Part of a small language model's weights: 12 layers, biases.
Each number is 500 + 50 x the weight over its row's rms, rounded and kept within 0 to 999. Layers, rows and columns count from 0. Numbers have three digits each. The size before them is the row's rms in percent of the matrix's.

# up: layer 4 MLP up, 1024x256, rms 0.0556, rows 202-254, columns 128-255
# down: layer 4 MLP down (transposed), 1024x256, rms 0.0557, rows 202-253, columns 128-255
up202 112:533546509545420588560439558454474480511419512423526511496459455491641497491495501397596453558504538372545467553485492485528475465462475481572442565517558464580414465474446457510469443464505480599463504490556539405451570518446486429511470447557418408578455479467525479528405620431497563457557498523487507482483508480441547458481390504506539516542469516506589458529566546552529463513569
down202 117:511560507407466411491501517416481487499457611515532499497550354471475421504543530530495466409478515510461475510439534472498427408581432500465529467438497508408510534559545556486448529582524507499583578551480489482524441574439497509483521539437565480534414526542501557511545528469454437488571448467554533475503503517535503536534518538514528438454504524519442434506569464480451521430612
up203 103:525479534487561488472533579379458438510465496609517515405644497544548549565502413439482553505498547441525475551469429442558557448484469433593523468459507530500536495504463548565412568512516531502486428596555575546473464454469484500447560556539543474546483488475517504497584585541506526533621574567448540435521547501441510506505511447588529452523455544569510469453499478503459596441432
down203 098:566465478483419532541488463500594477554624466480538555539447574535457570522476488532515486534448552584472509557484486483457564476538550484457449507432427399522492506635498519518553442532490469532408441481527648502565467521498457464508435459498520532561506430508564423398384559434444470463482471528533469468490542504554507541476451496526589479434548525474431541570468604532519524529545
up204 108:521507574504451570516454483588558489456434527628406475525542473522514549513505439409525444523548422496449505380449424489394434605507442587525498459587526446496496526470505450505449446491486622539449538496574495493483518446464524470500535551477551524517501521494386605513481515388512529485501535558514562463486531488504613541489442485527556553488506576524502454464478523531565489454525
down204 112:407528557391583431519503480405566532570459601467585591573496550503462520398494535494493463474521525504524507415459437553475568508589505565526459496530447491507501451493421452525570495457549523510500463492473481517473508576382540531496474469534435529503538539644493596469581541447534463558454456438450490449537503542520464561557563499610513461510510500445439529497454520474434552593475
up205 091:556468417469513400543395466480587550485563532515533481423542543498562531440576519486565464479558515547514544519484484438657510499457537527533423554463537489474574472446442474471449507539502502418496522459517506469555578511467456425561464467415502551485531530607457500457484540524540527448577435537445439556583505490530501480482523459510439452539470480516432507610465517521404527493507
down205 097:462542533532484405553495441533422414475509438481532393431502479539442570570485484493496504526395503559594508446577554429507524500454484449443521542544434424449496513493506510495446536514450526500510533506553505586519561499578477551519553477491475522468381547454506510466426439455495443428561495416592527555452554559551546554541534537639499484455494610572445514504526499542470527532547
up206 090:520527494515605485476539588531507478528433553492542542459403507496499552523432497567526465553508562358532401497550495520553439573444455573397507478518489446510502532449531532596535514500446500537492575497505569433546515551432453492473397452468529454514539537589514464500514548547468447469548444546491427402480504463474531522487453473535526440520490495552471546600440506434524621571545
down206 089:522513575478410519489515455564447540497528416504466521505539567528573453522497524406512487542526467584522577466471535481480519479599583344568458598465491562413494574445501393507484594466514522491535434431617542532489537487518491510586461524522474540518521385483459455533522423503530536535505484502519450457506515494501406460536606473550460497465465475484507535431543559477508426493489
up207 113:532499462540477547486389485459502431499595506437420432435443415374493482469456504609615545486461461443462449492595514436516452543520594483473513553511503462469501528487534596524428488539508542493416447576548483433444525447493461499533537536490492466451604554467511495473531495588508516545372643536569499533394575534525459504469544539571502575519492461491522430485493457506498493461570
down207 110:594568537502505654536544535477479598417461492555484466486552407546484453501447493587495553569488488379514552511534431420470423462518467507475497422494420506549441537553513486457489458437420479500494524463374443485538524558484534589533532456426586537489475503456509545530474528452551517394540503502493480552578494494514551521510544481485490535442433542443522430508522493460507510547505
up208 100:480506581470440492419477610575540531450449568588484471493586453499480516542365509442474485467568489457498521483560464530406551473464455507524508481496493393536463504457539502529507501565567493440508511536522462456524456462523500486502533492602474473499540476517506538532470447494482481534446515434530452506542604516484519464520511436566494504484511468498486477497583551567517546472407
down208 099:460520556572427445528536400441493566444457487505423608538505493461573424477456491490490514532435556489479427531508437477519582379419470502581490490426437529565539453509500480442450462509509497503438517465521441513463474573518469496473488421474489534514455461605524424591494446479553528431560553577501488446479546561450474465484474524491561539518520514428522430491585489531510506554558
up209 082:523466595541428462594533530517467497548577481528457472537547447611597595528500512498463503497594527547425506505423425468494547603414452575513519454618406517578447465526546489514429573479508491501435487493396443428485482472513495508462454491521491580546527484539495562390462560445527539439443439528417481479548487434556594467531444518464404523563448526495512489535579623455504531502515
down209 081:547518508494520511442478468414477541475482504520579452505582489511553434528538461470456518561517509477523479431451593503506403432469590555502482512520533526553453525527596543479518424531464431454482544484604446495528552507454516424560561526514463514454601422470484497501557585485477575557458506501488405508528402561569491494440569476560522486485430481528537521475533484550535616570432
up210 100:462543463513427426538434491501482518444553550535406424483535409472447534475418499512527482506504517452458571474575562426454545450586515512467481525444477513478387459492454504535496533519424521547595448475450397395546553601567527446432462500524480500490489518492577520510487508571457462547460605489453492406510520538466480556489509602425530483405549545512519498457421471586525381467562
down210 102:516438550578531594525509552463550536476518456530451501577469568440617461535506460539521521485467542501519570480570601582632445527516521442459516535469485513455410498533443448450531437500479449542500596524477575460567583399427462524518472459485511462529499525477498524500476448439555458499513445476475502424490426536525582485569483474437531439478466417439413550486494456574455518564493
up211 080:481501495574405469542522538587547440558545568528506501406488410407498543449542451491479544515545491430373500576549497615531536542449518479508451517440488454485465480548492503510524426530577494457604502443503531492502479513464400445590486529446584486516471452468477468459484510500581525507499481667562509590501534471496519405467503567460516488484446536478491444550549423589497396547573
down211 089:507272432480487529472496503461395511490483554489540489478511444476568472504408581504543426451445497490501529557495485584463491389529551559482485429444452503478559519619502460391535459437442476460473495546448501507477558520679396425514509533513426539457509482519458498480551461454491568392549538584500446505519524478552476449567493478481599461524572515455469474540526517494490577526460
up212 110:544460487560541517542408506511483499535497476490527510418470484446596529511454473497489434478577518576519463455573424496508425485422515486475602546561431534524418552484444564500538478562581466532522489464528442422472551486464472560469511489520463441546538428491462490516520496453499615504572541552547490425537455587498576467434490491477477532508512511503467561496543478592491505510503
down212 108:501503523484572514565474419566493456475583565542529458504427439433559547434474486503527506506502422525443445455439544520432475467507612482576554549532425508513478516493442563532378505468450441586507332425494411444596557532485566517595549472523458547472498482577535565527532431564466466525470447562501499601522522457443530467555621503491498543485482407545472501529458467564519526513487
up213 112:466570548486477480433536613435520550552535526487484510485500529485532545568454491434474504521561444425493441531497441565482508505546572349540520478568490371529458499452428470626509424572470531469489441533453523365475514483546494414519590483570397506532500416597474552542463558465562532496399483505536531543530513436444531504405508472533572551426527513474462552457489443459499559524533
down213 104:462578504512564476490432575423446530419546416535412476493488388432588414431523551493502449604502566564471419464477531473434518523496417490528558558460459495469498533524400535540511534451440461519490440471505565402474333487556518564505542538436517544620477518517586524520519542534477421530483496592482584446548448514481529462527664458538511558580490484556502488464495469417528495503579
up214 108:485576507386475514453366528483424488454490540471585455457560475541561425463553525466489490477518549529507479542542436466476480530506457456494437536554513448539557499412507402482452493531543566490528503449558460347453545508453459511519429538489454450527510493438465573438500456443439545455459570533456515477553509477415499500497439514517607565503569479473471503535511534502458497479610
down214 098:387427484550522456503447461475472433474481425475519489554574421550467434437486525391513478416466563448484474486473527560574528463436480432491468476495468518512573421509535488574496468542507537444574528471444460468522514465519444537454466502545533522567454479525479540558454427575555527455529499587414419431579523543548526480496521490550597420629450547413533533512502427467509520509534
up215 088:548503512541424583494523554625558546389417500528451518436450450410503516453441366499512478532488412474479445493554507485548606525547461511517544517474556448601460512493488455504465434508404545534419479452534547433480574480485511513426594476478513451534485491516413546548514511532515448533634541433471485468524527474442570419530465467451512496543489539549528486491555455521558460530524
down215 097:500569564483463475513520378459577499616548525398522496545536415448613508455617531530523470526451463456493550580467479589594500391575527450542508538526472595500477395453434419460421499537434478515432536488440484481584493477499420417491426542540532474572497472590557433528519472526483421480469534559580563523570445530526463570564419457462495429489429513481438498487507545504422483461584
up216 112:457525435572496608479348535427510465586536472472526519540554478465529481469438528404565545413537470476522358539568507534481476532553570468438492550546478571464390498414457464556486431520561520492513508468557475518457502552434478479479586643529476482422420561432481463579600498543513474494525555491463508407447606521437505420475477517537497463508393524517631584520441426546535475527488
down216 117:494451448475494478419471474565503501523506499401514428437450476458541517513503480434565506573540532457485532517573596556594478432551564532522496378455532524579528596544470518506567467509571511552550516563531459517500539530516503524447492518435527519424524518631512521441329488508479467493472488574556456573484591492527501533435569595532337514533446555549612569538484460486634366405444
up217 105:503492549496501517556496478648479475462443622480494451521561386471423525578563511510505515539476482503452525454551464619519488569443566525475526545496492493484468548510485543484484447567463525518537556514452484529502545591475523409579561525448509593486583447478472507529470462508490421547432452476599494516497505341542487481453534504533550441435539509532552507502501556588419365494507
down217 107:548445504552409541491375549522484444466472490499549530540526439524471494489469507510557441539495460471470490474441464504550442513427486372537424579563563510535597530524491452483489473473513525491477478462550517469443491423496480546498525468582555533541500550423591509474488425493531415511533496470492485504462432518552397488481392434464467523430573460461420481490419444501513575534524
up218 111:534523534659469553492468507482560478408514452494446526480538502412454533437482541493477542568485452522374420478491510531572523521445478510475549550626380521543481517518471542413499461506474593509526527460482498486465564541455469472430422512461493518483437491507463547488520568556487477529576482568506576456521514489527536413511583547542553413476484526528562506461457506534454455545592
down218 121:491604543598553509441495433496493528554507496540450486483446513570478490525539533454567483478414544502443517497449472472562545428567554469464594564473572448587382528508398477500595489531514485532428483486474467514448446498504473505567481431440464605511457537496520455542523531519588493475578518489452551458543462475385553538440567565552538345443495469532553411515531424545515504437547
up219 096:453461578465566409398535531491591464530551485423558542552586477519461525507521490487510503433453509522472498489524409501556522531500492455467543532573529468503504521500539416399484496505549497479546425500630455540535539492527494480466438484483557556505465461480485516535439573501518549498603439529511490469499461507515513531507531523510570549489475548508461562470434488512554451458472
down219 086:588414539523490586520353576465465599490461481503533533501600519537535544539413437468489498485413551556454501474487467569461417502493591563491477425534519522512446555475543492531465468513370501407449427522490514465471508532509478512472525500526431496540492481419476473455566525548506414459457475514477594503388525465456544581553464475533471594459444503531542453502488495523609491471596
up220 109:578550497568538447435495533501515446526534522480494532453448519447473544458492456547523499497486460504530389555523464437538413529497476495491495504517459505439444551447459482579469417508571496536558497466487539555481581547509482578574465464501438525418462500594428568528536458416430498532538478445484497583527503553453500530468461508519478445427514463538548490454507450497525426444551
down220 098:575488553484483466466538448524543451568488491523541451573534530484517472591509486339479409482447503489446477442484451542490569493568435488585509549555459440515575528490470497433534548425656568542540594555491470526534482514497529450357602562526511500495487530476455514432461495525440532507497528570428486567501519438476499518459471502554537457418519424528586599533571406482492476495409
up221 091:577476426453483530551470570512471463516472468494545484400526542450531506559569511409451613517482507508458521513473458472461506552379521531504368545540540490434610594558465520501445520527537484504595559468482550520439564425419461474472468448476625569542477534510531584433635517442504450519604517563570564563454520446540473459512436512477470481525475494549485457474502572517535472482466
down221 092:356488472548473415472540494520450483440434566562506467543483431556460503489491438487537546472497542556457382491524502543498474555554513457556561567492517497454465482431543525404566520555504549494480434500495474534502440526566480544554565406492407483416566566469503483435350576443500542512515403516510410518500476527491598533513590534471477431538546519499437536510465498485536459518491
up222 100:545452577480442487567456515517465426483618520463460522447497486490557496516473434526486578523540530490437513463467499553491509599483483501544533571525548526537451448457432459523455576516565565431499479424577469536449527456453495469473475524468483444574565594541427571513408489517404620439430455524407396479512507523517506408480486404546515566503468624528623507519519536483468510475485
down222 109:562353497559524559556495563446553569563486569477537542503403479564561488472482439464473463511524471602646452410444478487411409519481491495473501450462551540493485535494419550505476462489481565441474446463574520392558497522584578500535547480490423436512484488416464464575446486481577465521549500511509498435523432497426470476513444443565493517420448450486475536560517526535479509464440
up223 087:478590452494479492515476474524570487459500553497518531381485437450482459497533497457464461515607542472493427505514476487543443527583413521393450542490498520525525386589427548483460625596565483488514488486458474452588476506527566436514576544473494488522482434451560512559450505535555544599511542525504412539451579494482597555469415511575548462536471553532485542484532486478556452466465
down223 105:481461437516555585467502556429576556542403483463520524562412517475398515507477416467530496389422459394524459548465527542524526445477473476521548538525497570470522463494446466499538488479434490545528597497474477516454523552520524470363495466504528533428580501535491524528549422494392473534551566435422577408614450511476546474556568514519444594451490461515505512545535493587579471468550
up224 100:525561523442526457448517610486546536507529448460473528443624519463539500400479528548494409444511502399522471577500522528486448555470527513474505489545422482459499407425444469567475525497421533481550391429470487441457508430487515482396479512560482482609511563567518563433527541547431637522577515489536446526513482559549535500475429516526543539495492502513533484565544630450465587541510
down224 089:467459522384485476461493463502514463466476522448383498465426500517465399521512564493554518537477541536556332451460487503434486472537643496518477531475511464519491465432472518549465612500550500505460500557445441577501470480393561487469413520579551470561506509568533450477479558544470511501453509529499493484559519475506453501563485581473448414492498512577518516530448545638471535560548
up225 096:473594453554560440527452531524522494476453558460541519470578484543449544420461526551481577575518549460464566519503376542550493516534536506534498463481488520447369490512547505489457562575506532472561595476430487406486550489505464528527529580476448528465577498516509488514457537507510451490495615496484504572502545481496533430550645470514498444537504488514469535500489507588370483448457
down225 093:566514523582449563527350475486540562387507508452470507486578610424452495496486499502489495442481483455552589448435467430467464482417424505587550382452501512436501490583473461403442470481454534466554478523506466498514492523466502492561522495588542486537463566497506480468556421480636519468406476529436561588466529372519532516551487440479604511446460578508456501488503488486502547477533
up226 104:475536525552375470578502429496528500528525476599506437549558414570504556448426496581474487485599503493471557523530482413495470501468416509477587525588501496445353552499491508519441469482509546460531487521541486397527558563533507527514511458564508603424513555529481522526529485462524532474523528507524534497465527449525394521496534435516481519459529542496457456465518475558561493458529
down226 091:436554583473497522475332472575505534477510457457538523515524522535442478528530486418526512520452450413447527418472519498486472565541475569481453555534611374429555542424470520463520475447464476450498548446565373504546538462564484505531517437500452492535530556468539521465476575480581603621444426547543485575497452563479514481502523432451475460513513566515509647494480522385559488607551
up227 088:556512537496555463567490595508610512506565408508545571467502478521586529506395502453500564506476514526428423509486476411504467677430410444605469439432500518512523455484520536472440419442487556392534485447539510497523539468480487463473441537597440496568551485490490479432406485496424453442480524514494435495483493462534510429525429577522457548516511454525577471513527568545472567563497
down227 092:524497479511534570587525451469427500446604493439556439534516541411535497539521414463524453472496528420504505463561590568523537512481425506623479523447466546622436542504542410511497495523540530453511500474492484463541493521492503442542441524539423496547530515511424453519442486435609442524599474532536425462532562414537465553474500438533464473495583576448511469448556563451530510474519
up228 090:556434472575405558509495466449564540461491424581502488465493462479507587549493501607458555533481464551484488402487499518573511563428493499420560512484477506540497635456459518432494499591420455414503515546448511532458503498454471470468522478434485512437513480472516539538424562480532545560555488626428526472473552514556627422463518427506535491561452551485476477484504585528401523532559
down228 090:511323529517463565492618555457505507476569580456504477432456553515549463485460599544483472505459481491497520496494428490477491482546454440514466507458579504382602522492505476495478469422492485429475433550493494440513541403638553580469547467550431547568499494495566467562461505509554542491598537507514539502467469564524501435599551589530530522567507377421562535507545505460422456498487
up229 100:561492607480470602494556497525564506454469485576468547420481451450607541520485505472516491525475504500464482490580512457432443545477556475486521504594559432497453506484461527579462414455528503512533524509480575484397511510510507538479437566458523564499455508477449593457490625551472508551469518469453513538484455501506505507482432490529461529444458627507471531493585560532475469517490
down229 099:511572544449536499548500484479533524564497431431391517533459504526484506493534492458486422499539492479534554414421514516468475456404504522469447565513389499466523462566482533532510531577539481525517484410540523483494513418451492463526443486462521437490420509540527483536460474577559614457493411500481407477542510610563531458500473459493548556522380490524499502459449520557467430558480
up230 108:467544537517461411536457542621506509422553388578543435458492389542423579400540585518512489522559473487511421459504422492459427553430559515531499496540503340418530534498518585559474529487502468429570518482428429515544479558493482558508516604452512460441459516545413527428550512425591457511527585498430482591498499424544527538525493509488497422469500549509526559362479463473481498522572
down230 107:449498524494482576552431404573489523475482568466489445423520541452525460441544463457478438524409562549457398464393480565430452461532547528558542535494460484470462524532533479546533505444485503627416429531564399398452523499521547524401566562550544485483476555502419426452475485487572483476557481554442535493573517521527546476503465427478598430513415517384498527489466458549501411526476
up231 111:542556504591549390476432475545543537518606473506543456436470421469566544517519433522578564493472482544444395541540536477468448512553525464476516525544449446483427476489454563519546549499505501571627431469622431465482477482535524528484591615426388409536484458556496474462525499412480540483504512489548539427493577578575590481437532611518494482484427488542430509461508432452572477471588
down231 117:514362377532515463513502449491481625434533522474488507515446562505527520473497538626467527560467482588571465476519467527495484443532502471478597492514441570455555552489521418537499460528515541456533501609509418496449474479435476506539382535556471538462541452516403516506442447567544485538500494536462531399541569505512534535518452564508544512580472469534468435480469463548480519473386
up232 087:513494614534423447547441459541448514443483421564586465454532472478500524557541528428483510420529546414522527472526514432514499527445500520502463526512475369445449553437542474493582404473636569539510524517484437532512531455419514498448501434520460510500604545570491528501510536405498438376430497469623418486521465468603453472559562482551491466456478445512444437588519519536441446478542
down232 088:423514451384563409534478529485527461465531489382465458505472506508479530508440486398495476500477556544583507525497499484537415562518510493388504463524569521471519574469568522439454544551533588402488551556556472407467563465453452496479514446451452639494476545496459538493494512498550515572567567400500473488347494466512432509514452510521567399429577456462546528513520477478538610525411
up233 107:503519394422454503599506525510522542428550522487575546422482429398430540510496563503488566506506474495496511502519516511533449423555467423479490541608439572532568509434556545461505466462421540500532440418572574440483482519552535494481465542440506481531551501462461491529480498428577509446532402502512522570557517488466563471404475581463604535576517557469417475550478511572433484474577
down233 096:502469558530441492487533531481542484491498555439480628450463579530530502508545582560446445474469475579519446513492562491607500554443471439528419533536518525578519574476451445486396593481437488498459576646430508464433440512532476529521541527475561525498556535474531432531555543497535549450480533516544535474530532492476546412549441541504527437522465428547531536472587505537519474534429
up234 095:570546433539537539536510528463485464488504491509527463504404468432613492630573556518479510457474532420464466506536503497558499456464496451504500528468478490447538437462498609488495508492441530472525462429529506517438564481460489459566518461472505469452484374476484541430558543470542489538517507456597503548500494569477555430522422508486539627519432543486619452514510466463496414443599
down234 099:400459524494539489533516434547488440469534513518589518557444438553574448527471451483496532534544526546520453536576492557582493480522524463448499465432428443640478580472510436441383571529502471541533609494448534467609483505513542451525538559496461545484531544406523464539383388468424509483550483573502535501449597431591489507432546593544534412539439522464568543507533487552429498485527
up235 098:500506484516351530488510517525521509525468528471433558439470502468538594567497495416443457470526516433471485491560450468481425520495467503423505529524480505498501509482501506506482517509516511452479420413558552511456517499392487428582511489502468550589576516456465532506499487537523632480445505463422471577522479550429580515501413439545478539456434485510591543504596479519579413515474
down235 096:520451441546496545516454575539520527461616508494508563508464514507447387411486470433547440495526486535539427456485602544450543527535569504476522461604488395558559462418554512590535538519500456534526528488564397395433469535484474537577532478538519451418529436454542568465556464489532444493525502584539528508519484570469488456546468393526504538507451435433446515470477452563496501468414
up236 099:595490397471453444496532472571484428579485468451500473523552462490542469516409467480454524505531565482480498435479476441465550572473375525566517515491524487620379457429539540556494494537458533537581527520608432366470454511482463521447549417415549524483512499438554509520459491447479531484621483500520559456550544482482499481483592492536570483501505428465483475464541465518525410532469
down236 091:450448525537582470476479405568518488549406455532443487460395575479528446431457502406476485467476491511508483432417473485486499471584569509579465544445510537512524592532470474434519449484544498547436420468443547482442560451500545564488454611531508469389519520508531467491510488607486432537443509514465503543464488483471551518510514443507450376424451539543523542575477462512522540464546
up237 101:486477418522525521554470474542562498452546595450577512427479409501510566467535464550541489501523499538493473399506494495540431550430526637560592579593440596499508482514498558532579508548484551412569487491485549563458403580531480571490426591492440457546517451528444520525492462509407485609554542460432519473527513514427465494501542552459528435465445468537588490514502551517448485535487
down237 096:426515468560435564553479524532566552468452555462534496503562383548508514485485462470583579524502589572500488618571546480476385549477426576519425487494525501382548477525612463467446446525420497505490507512462515505472409498410538527456484535506517522449472530563480518557526411454591471560488444578492528506486409548460467515511579527446540453493548525494425487550456482438467548438626
up238 117:513554461465449564563477548508495513494454482450518363457478544485524432407565480535501533538511498523467509404480481413535507595643495489417412450561494496533432559582469509432500467524515598448499578405433485468508507525496519555490561534418529538547530469504433565481417466407548534469484487492480540471471530505462549500506502448453412478531499539553526584506465478529510415404591
down238 110:561463559553498491538587534545438501457519407458537448507481583563505483479543475441406512435490460522504492392472482398594409568528496518444503454553565513559457435497516531469534547467595486515477487482593567465539467552469487538523478533431496439446581575548496516476469514396509557551458458412469547517472520507475516441583538448591408519483425498445482591562442489441474430530537
up239 092:475480613498532424444521438461544478533511495545536479502557513423441476520564488586497461475581559482420496514519526468482465494550454488502496595610520417460430602442521540602456399511516513538496514517501474463413526562394483559580514554489362540571488510481555506513480537473571479524531434527471554613541553509566536458476509573483554425493534544466484432525462528554423516507538
down239 100:423490350446595599447563558474533459504410510551478433497471496518470379495536417508443486545516507587522452548491521533583482451562538595561480529427545574536450461540548457488477541490531504480530515497391565601560457477571478507434466547417571515563452496492507499593491499614436528554540458480433504414490476516452509479460464392516558465531555496566458526513462554533549552457482
up240 105:517532497486505479486427504551497475473610436520521415503569543469506468535545424527552493621508572561479541462488529479398512632445449431434489438510493480561391467556500470502456553506604496540568464454508487509547425522518479555461480556516442450501442520490555568506374451554482435580607567527515444396467508538490573474476535643449503489415489518528532568502587484530555470517429
down240 102:541422605616529423470435586414403516539429500501524410532446448577521502468498466482477564483523499526420530438564573398503495502538477554515479468569524605549553531508504446492481502516520500561514504583511445471468482420494524511478565510483492490521530500502446509498561563435419398537589403541488407523508605504469467500512502503490568475514522621521540475523506443517546490467503
up241 092:529482427475488506421546499524579474431562526492477524440547418408548479521565531470500488497510480503474493542511445456512542444501502386530451532561467451551554519399511465526417480447433514484498437456483537502575481442489500442497412555569472508428502536513559558488520540489371458504474507519458395428438542505569497497461500430524609571472521542489498559473476586587519468506572
down241 088:502596445467519416474490565450535580618442453503513458436512527507467556489520523523465568496502494567503497435459596496573487530471513459433540505393551566533592523431487533519568536447508422420456497474572396391452446517486483590475498493441483461540493492447562528518461471522441596498503555440505438493536483457454521463546528497625459636535551481538493489538557552449481592577510
up242 098:580478561516545550482502521525470530489569532548483452484508479523534549467451526606556490487570586398493460545546480558502560572523616480450441438472478451445484504591452450522493582511494483559604471513495582460507434569495493557519449553407510480427511539538487587401553548508494513526484559493445590531462567490521424473447420402525551572445496473549508551457508485441526550487456
down242 097:436471601486471489530548541535511454454510435545469590458481514522406523520470495552528511460495500437486612556571530462579485465466518494504469533538539533512487503497442529450426523481431589593549411541481525521430421500409424526450578420509500546497464469502555491520486574447403455548489550553444485463482557431480476459502518445461494420429447509467606418478512489533457542511542
up243 105:493509452437503526534382450498498488486553571600533477410601451509516438501569547417461450496523536528579488540582420499605448469518502491434467498490494464485426540525494447528529550573513538453495496560428508395445568430419494456573496459541458447492541482508462537495443541488565509484515434422443496405430542633617631469462534533403484535425541580469540560514553512524408564596501
down243 107:510522506544495432434398467486556547546425500435463547356437530428492477475623433521607477566480373503464482467421505472489507597499572500543547560536518468581587560544506491485445484430562474484452558545484621520566451487607493510564456567442518447520545517496472587562524428552458437515515524517585533535431520471545429476584590545506476593564451568512513505507452481497519533494483
up244 099:562521533558520597546471463552537500493550565494524502530544549510420535528545494599524424568527498420571496458481436420547432525525480597512481525533477407612480470594490499564462458529566534614521426538427463437451494458447454468473391586520416517432536518494531538497496516430578604502475621532505490623564461574639492513527439586425515465428469470484489492450559492508519471537481
down244 098:475406441525519601447490409554539453601432532500447521558479524584551427482468395498505480549458519535530439528611500511542498538542465465436529525588528547461486460506523559484489480520628520518489522554361491525494518521536456498568457548450473529466445492503558477502485586577467500412380469414551474516513484525542503496467475515456455454480455465515576461512502475545491421471461
up245 102:537552436468480488490488532458487524453578469573531388500473492472544533505561440499502477531518522543457473494605460550440484567513422557515508526517540533496466419483439550528555583496520468463542356576495512445481426573491487529523479568426430414432469417475529553565543575475479563612507491544434537453434550506512522503498454516485483511527477534547549520452529546533558503473432
down245 088:527523484428575521434488575490562396390481556528490498544420396451398442543518469537495475549520540482484472496590551579546388463415508500573421462433546435577551530480547604593452540492484468540495558495461565562481447492505459523457526511426393439424502427453533569582469488478493435523466522522464557474454514501375493505615548623442476540544452506556519456552491454464554509478549
up246 098:494499481518518546496581497390517470493427543485509561512553552561496609446484490477446481511471502419427481496544450461506534539575432564515517503610423509538508546340557491434475459538505525494420476507500580487483516488472456422459456532587469586471497452633455492470528511481487513498565536542526456465495497449496526530470520565521564528452521560549571520463525496479413504469658
down246 093:432484489524552423552502455494492530485545548499448559432472531447494391505574545411448431588546492502434497527505535509558444494528587467479462561474538485579493573468410505553491504436400486460574477505412601504507514566440488483540486417432486447555507484475492479570544494483507510522467513467444508408498517463455485486536532509575532524520434509540560493499408538487505440449495
up247 112:495534457426465517514563567530587528468480570511565548437496455478434462564472523487485445484613506523468490475496489507528436608482417462469469500513549517526391612492458573544490472538513533535534543521558469460648610518480443442522511507387449508475543452474481509477518512471468476611451573524478431445448464459583426501468512445523537437488491503505460567448518544472531419458533
down247 106:400474580489498526581506519587498519497493455417463454545516530498422523501545563577426526427463509489535470536453611417572519511516552439475440511506470465460441492513460535515493478498486488464533505518509584550509547400470514562512541404546552467567417464458467540559581461456472462488461520449459502509546470446501538484483455505422544551506521563461476479525529459508521488498503
up248 109:562534554528481556515479451517528486485584602530427462542546513499431515566466503439450567453526463571523481465572551517527474464557442441509547527483463420505481498464492462604550509581518456501551501476486522400522415464505410500487549552380561451502430565475424562445510523486494553403504484461387590510444512531462586515492564463485581528434467465534558529387487465495525478508585
down248 117:508467453530528437523496424502465516585479496564538531526535557529603447423480540536528541557574392486450541526409446442440502554440415539476514433508477444519523557471526509374497497456408454499427493520396430578577571471477537387527497551491426540417509553480480499551413487528459450522442419442512513469542536535497518508500572492491462524561625507474549442525529612465452595517479
up249 101:571475403516468435503449363527564489522499504510484518524517424481518525403432480457545482533468518513431390507481518495451541479521558438465494594533445457460462524473464527476496558521390557533447505435445479485481568514499458494486562586388573509577530551491500505504535556404530487469560536496529570543535533571536560519387543537422549459447512514535588463442525494471319481440593
down249 113:431450438468573554417494535460443550412435509441535505448435536502598448557556424476553533379539491469544500559469484509521488422513489490619522556476441521509371452489467433552508476490467526522374502555567510502543453520453541458489553507547508468469518489464420431486472455521473484513550459551553457529520506480546413611463499418452503559573459502457490489515600551483490540453412
up250 109:488450498482615610461401631440546454538513477541485528505624529508542545493469457468533432503519611474511396561542528408489473412512520546423529519535441427513450546551386501535480521524555543516478512546524499543476564491473471526482458535508518466545578579494540455536435487456484469561568568521475498523519600458502572500449469537361525451477496489541487504428536451536458577532563
down250 113:478381562555379500497536555511534398507462479491449497550494577507450555492535526600561513471537548397480528473477496418504541483521578469492411512450481459514570522546525596527445522466449440572534457544477495453594454547440540465454567502442467531512473556514543525541569493414448516509490563490483420522523494503574499529495467460637453447484548473403504510488526565530461368436551
up251 095:508547584504537503456519489483521537532481431463423586448449559528495531470427516528481509519507543476467496558531508476522629525513518514414409530430483438546473512522459479536424437525515582537593481432531464372519574509515458521484563560460467449524522515447530457503413559504421495587439552437538411528551522452428632492441612407431477459527460506534509569483503500529430564477530
down251 095:462506461502535531437455483397451526565493443448481506564489480446451444547516558498450420533552520514503544535368512561424471455485490493499511447559428456506457528526591474515471511470555492498463489529434575550552531480456553560472475510442490501467418488621434612657555456401528501413521549513640524546467520492486564494493457550565591554474557538546502527536579533574519484460496
up252 093:507528443449497500507464535556523525507565477540506525490637505502507569515391515453487528530473548510483523506507540481474476562453473524555439512499481513531426465451480462504447535452451474461497537517503519488456486549509498465485552523477468523548482620592503507536488488427431445472445566612509409495542539581379544388535365456547454525537498554523466592524458566491501504467448
down252 095:534484454466541524484469474510464462615526456584427530605573545461487530418489601559532458502554504397547527555464486454533475512464532495622515475436439497472470448518545549495545543407486548518523422562455528537474433517485430482467427527591451413593389500534463524570522533503421478554586508408473572477549507445453446477530546432512373530494606591623522469480528416451492489489539
up253 108:500517565530498505557525509587515479525565433547566394495431482479453504454536482449521423518613499541499492503570483460503489621410608589469504520585509563574465459517510538552536513522566460512561509439545485422447450469506511486519499556531468446402477474531488536456524529494555566482499467573435442451499485475498617477447416426558405446542426527529549471496540538435575587472479
down253 105:547540530491433580436498544458562487588500501461510521480517501462437560441574445523509523534553447412463441472585504517454549500481520491463455470404539403483542465497513529592428444415539487568499529480566438524502559509522478471536521502427477422504522455517473558502582515438558403479587592459524578508595521442422513520468455575518508461538561502554538455507430488503534471526504
up254 093:459512537449374497558466476575556440477496474477583607463547519553519510539503570571443473487485426455546458574442468504562449535520483478442374492521472514453532470397543616508460535568527492549468529467480493450495574532511421454505482523456509388503416492518505510400617516442486496517432500530526468401576479444509496528473524418522560370461478523532504553491459445463500500396599